config.yaml
num_hidden_layers: 20
hidden_size: 128
num_attention_heads: 2
num_key_value_heads: 2
head_dim: 64
intermediate_size: 320
vocab_size: 4096
hidden_act: "swiglu"
norm: "rmsnorm"
norm_place: "pre"
norm_eps: 1e-06
positions: "rope"
rope_theta: 10000.0
rope_fraction: 1.0
qk_norm: false
attn_scale: 0.125
bias: "none"
tie_word_embeddings: false
parallel_block: false
init: "uniform"
init_std_qkv: 0.0498
init_std_o: 0.0
init_std_up: 0.0498
init_std_down: 0.0
optimizer: "adamw"
learning_rate: 0.00183
beta1: 0.95
beta2: 0.98
weight_decay: 0.31
lr_head: 0.00407
max_grad_norm: 2.0
warmup_steps: 444
schedule: "wsd"
decay_fraction: 0.661
decay_shape: "linear"
final_lr_fraction: 0.0
batch_tokens: [8192, 16384, 32768]
max_seq_len: 256
doc_mask: true
train_tokens: 107300000
max_steps: 5997
dataset: "wikipedia_en"
Each number is 128 + 32 x the weight over its row's rms, rounded and kept within 0 to 255. Layers, rows and columns count from 0. Numbers have three digits each. The size before them is the row's rms in percent of the matrix's.

# layer 13 attention query, 128x128, rms 0.0841, rows 0-10, columns 0-127
094:091155158156157176152120097138112047086152166160100075189128107176101136164123113041172153099142136129146163118115179198149153205112137146154101120121132153124101134120102112163089127136129176103161105161095105131146139119124115130143156100136029124171144158150121151152160151153127163147104143083141138144140125151116075091089183172127146073115145107131114064110190145153133195143083
088:106093057104113071123165110127152169134123115128142207096127140148126123163156100196129074137083135110084114134137053061096123079142141165110159091084131125168160119124105159123134133136119078171072141076108155094077116125174142131159134111116125179095126058124143112127098116139158050161207139113108141144157135126114141142158094110122127175108135094174165180141093132126131060080170
077:154184151141092142153118166145077106134164137117130028162163130109148143070113131086102150131169166095166139084123197200147149139104078087138091172181139117083140109123143088094160127121156144126136164120168107143174096157151119106114108164112128090153144198112077155149153168096120213059092109154168140126130114138159113121063125147147113085158114159098130078133124111140117163137074
087:098092077156124089064142125103162175148147143132145212172141104142148141155153138179086092162109084098091130171177127092112107075111086155158149108104141075181102174131142181123088122112105128124091121125066131076115131117155124172125147077130060157108078067131134119127098119152105082183189091132140110145171163112113172130120069125175122131062164122125118138145180166148161111113127
078:127132104097181151141155141138160135132123133143090170133059137153117142166081108074123080128125058177119126193099122109121120172094134175154133091095122149119047168141098122196110158164099143127109109147084176132120122119159124134115174101112093146105192104167151135086113098146171077166139090120171142157151132142085090132144142109114152170058144088112157070145135178145206089131193
094:107137128156094135075142131119144100142106113158170141142202091126149116139166195185077119181119140149104129142204152152116129094136101086132125118148147107166167082139148197068091068125115095154062173096109061122132131163108145204128085127119096074138078083110106148147156165154108114140149099147087156100183174082154193162112105166139090148101140121118105161149138157099126136154125
086:146126144148116137100094084090126124104137093102132087137171127111153119171149148160138102158169111113134165116192144144138151063140089054109182127170146094155203074144133166080134072150130124118139127063155066127115110096079124146137105136195120084140089102088103092145096166154082207137126140152119107069069150111177160138099110152093112075098104143122150148173147098158078158099130
078:086071093149117126131121120103126161108125172121136201118135147092118138204142127216164133130109070133120118152133067078092102126089158191099170139128124019172161065103126197109138097082157085175135134122086098082102123124147150175143109120100111168116112104104130125131131101157109096146194156128146135141101150145125114117124173143107106086073137091145079140117172121157122099160173
107:113122103105103064056163123144104090146129122150174183116167082139133152163160153232100120132093199142106100161183078153140126097123127168154097111074101107147118084116159244084124100130112090161107145149084121120156166148178134171114159141113077141105103084160138166116153118138109090129133120137094129157162108118096124145140096136137135113143128078142126140129133182134210143102167
096:163163158131173130182113151134089168130110139120084101146081148122060103083076108055162161108169111116136141099067158128124133155105132116134113142095136205087068183121094048169119195124136214126175115125138191149146148135139107096086144136121138139108176214155139116129111133120149125116061128123147090154128106142085101100125158107150137155111125156111129088101099085142140133151069
091:095166131100049117060102083125129082095138090110148124104134094112158194191149155159124146150114105140144112126197106125143123047181108098103120133148160079167161109106168183057116081154151082116094122106151088105094108079060160100146116123167112128136079061088121109111139110168127130142204132183123148101091122126150167135141104141131130120120179129178129143138114177123141139095158
# layer 13 attention key, 128x128, rms 0.0847, rows 0-10, columns 0-127
071:117068146095082144126128159090149117103129120155150150111156140085148130133169160188110167151125200138099107061134122100113126085138147075095134158136176097138130120128186158089147090123073132198054163100141107141155067101087123214138066138130144166117077100173114095148157146143117098116106101147110117135158091125111123136178073077100073113148143110174131154144049109095096120128122
094:170148140100072105064086129126151126184129151123145098124136141123156135115113162142153049154103096153187097160114148120120096099130090151109130183121055134111145069143134136091158151064125070061151142138158183122133088113097179108126193146117171129154137109109118162071110143050117143117147157141148183117107108125188110188086165126143131196109069140078117113178102120152132109129132
093:131085120159159117141175133103088147108106171116148098142102091158088095117115057109174163122141138128088193121110166148113131177115093102142134046129160144125116180096127097182082118179143216176166100154097106112100186149134109124093073133133090104126147139180155060150099130206154135141090134106177069148199132090100137120120121160095154098123147131129095134088179104136131143111119
095:201132169134084113119115135097146163150117123143128121098120138096168127132125168123122091163106133156165066136103128103127089120180143124065122194118081091095201090127102140103156196082121047133082134123152164161077148106138163118146201165115157158142136127097107186077101114091165061124139150126104170121098134172178122119150175100073118185145078146120149139148111125123103081125176
073:101106112109093131139145129081127126140120018167140126088153117103116138154144123176139149133117168098116108181129104151101123139109133128139090141146172109166208117094169132042062091171104126160079151126137079093103125131134109193118102115115088155117088054114155123170155108131138113124118080127057114087155124119136126103177134082132079103166178092138115157152087166063113138164184
098:176127190127122074139106118135152136132146157155115148092065166111163153143125141100119073142131115201179065111123112150160065110189123176070144170135090078113132078134118144098176191058129038114139106129144154120102138144121165111139183168150129170135147129110116174107055109112130113111128171131144171134061163165161101107138168088102131172138084162146129121134155153109109118133166
083:205105167141149115144140144167191157095134171124131160143080177046166190131111116109097086112099085145148066109126124139119127099141124142108160150149103106102103115162108065147123202087158084115169093127132225130122115127099134122112218142122175170129165134045114158117054116087172104120141173121138141125123147139202116120139133115118136169138127165150120103112121130131109093132138
055:145120093099104120115112163124154173100105079132084123057077146109119179161145122144157087128124185120156110174143088084136129132100115170137100145099084124204165127117113144095106158100180069097113131122184131147139135150160164109077116138110104153092091098139162167107106068144131101060096169152069154100141141150125150141162216134094090165179124151112162171185108178113093165156159
069:137138110085132127139040183111119172131120072155094124118117123126124137132103145166154070109111091096174107178114109082152120141148096183167104144159111152137175144149111131126114172101141123119122124112137199085112144149118125168089141139090186129176121174138116160105131105115126084096141172068096185095056123143185189178168176103139124102171126098112193117145099137120155073208150
074:097147118140135140148153104089082068160141147118173129169192084157121088098146135099100173123142126106096190122122155170136142136136125069125130083132189137082108116108146119124107049181069178153118150134075087141147119125130081133175100089153111071132124118160133109157172170124127154200134041119153087143177103112087129115113062160150139119084148076137098099101108120130161131074084
075:183094158128095133156144171188144175109106117125093127109092175110151115151118091138143087124134147142167095134131101095137118139143109163140124148118077120158152159181139122148153192094206116105178059135208145110095133139124138105106138161098154167143130126086120142121087103129137118013128191116109173102107198139167147156145165112106118124173141197136165120127174127115110081183179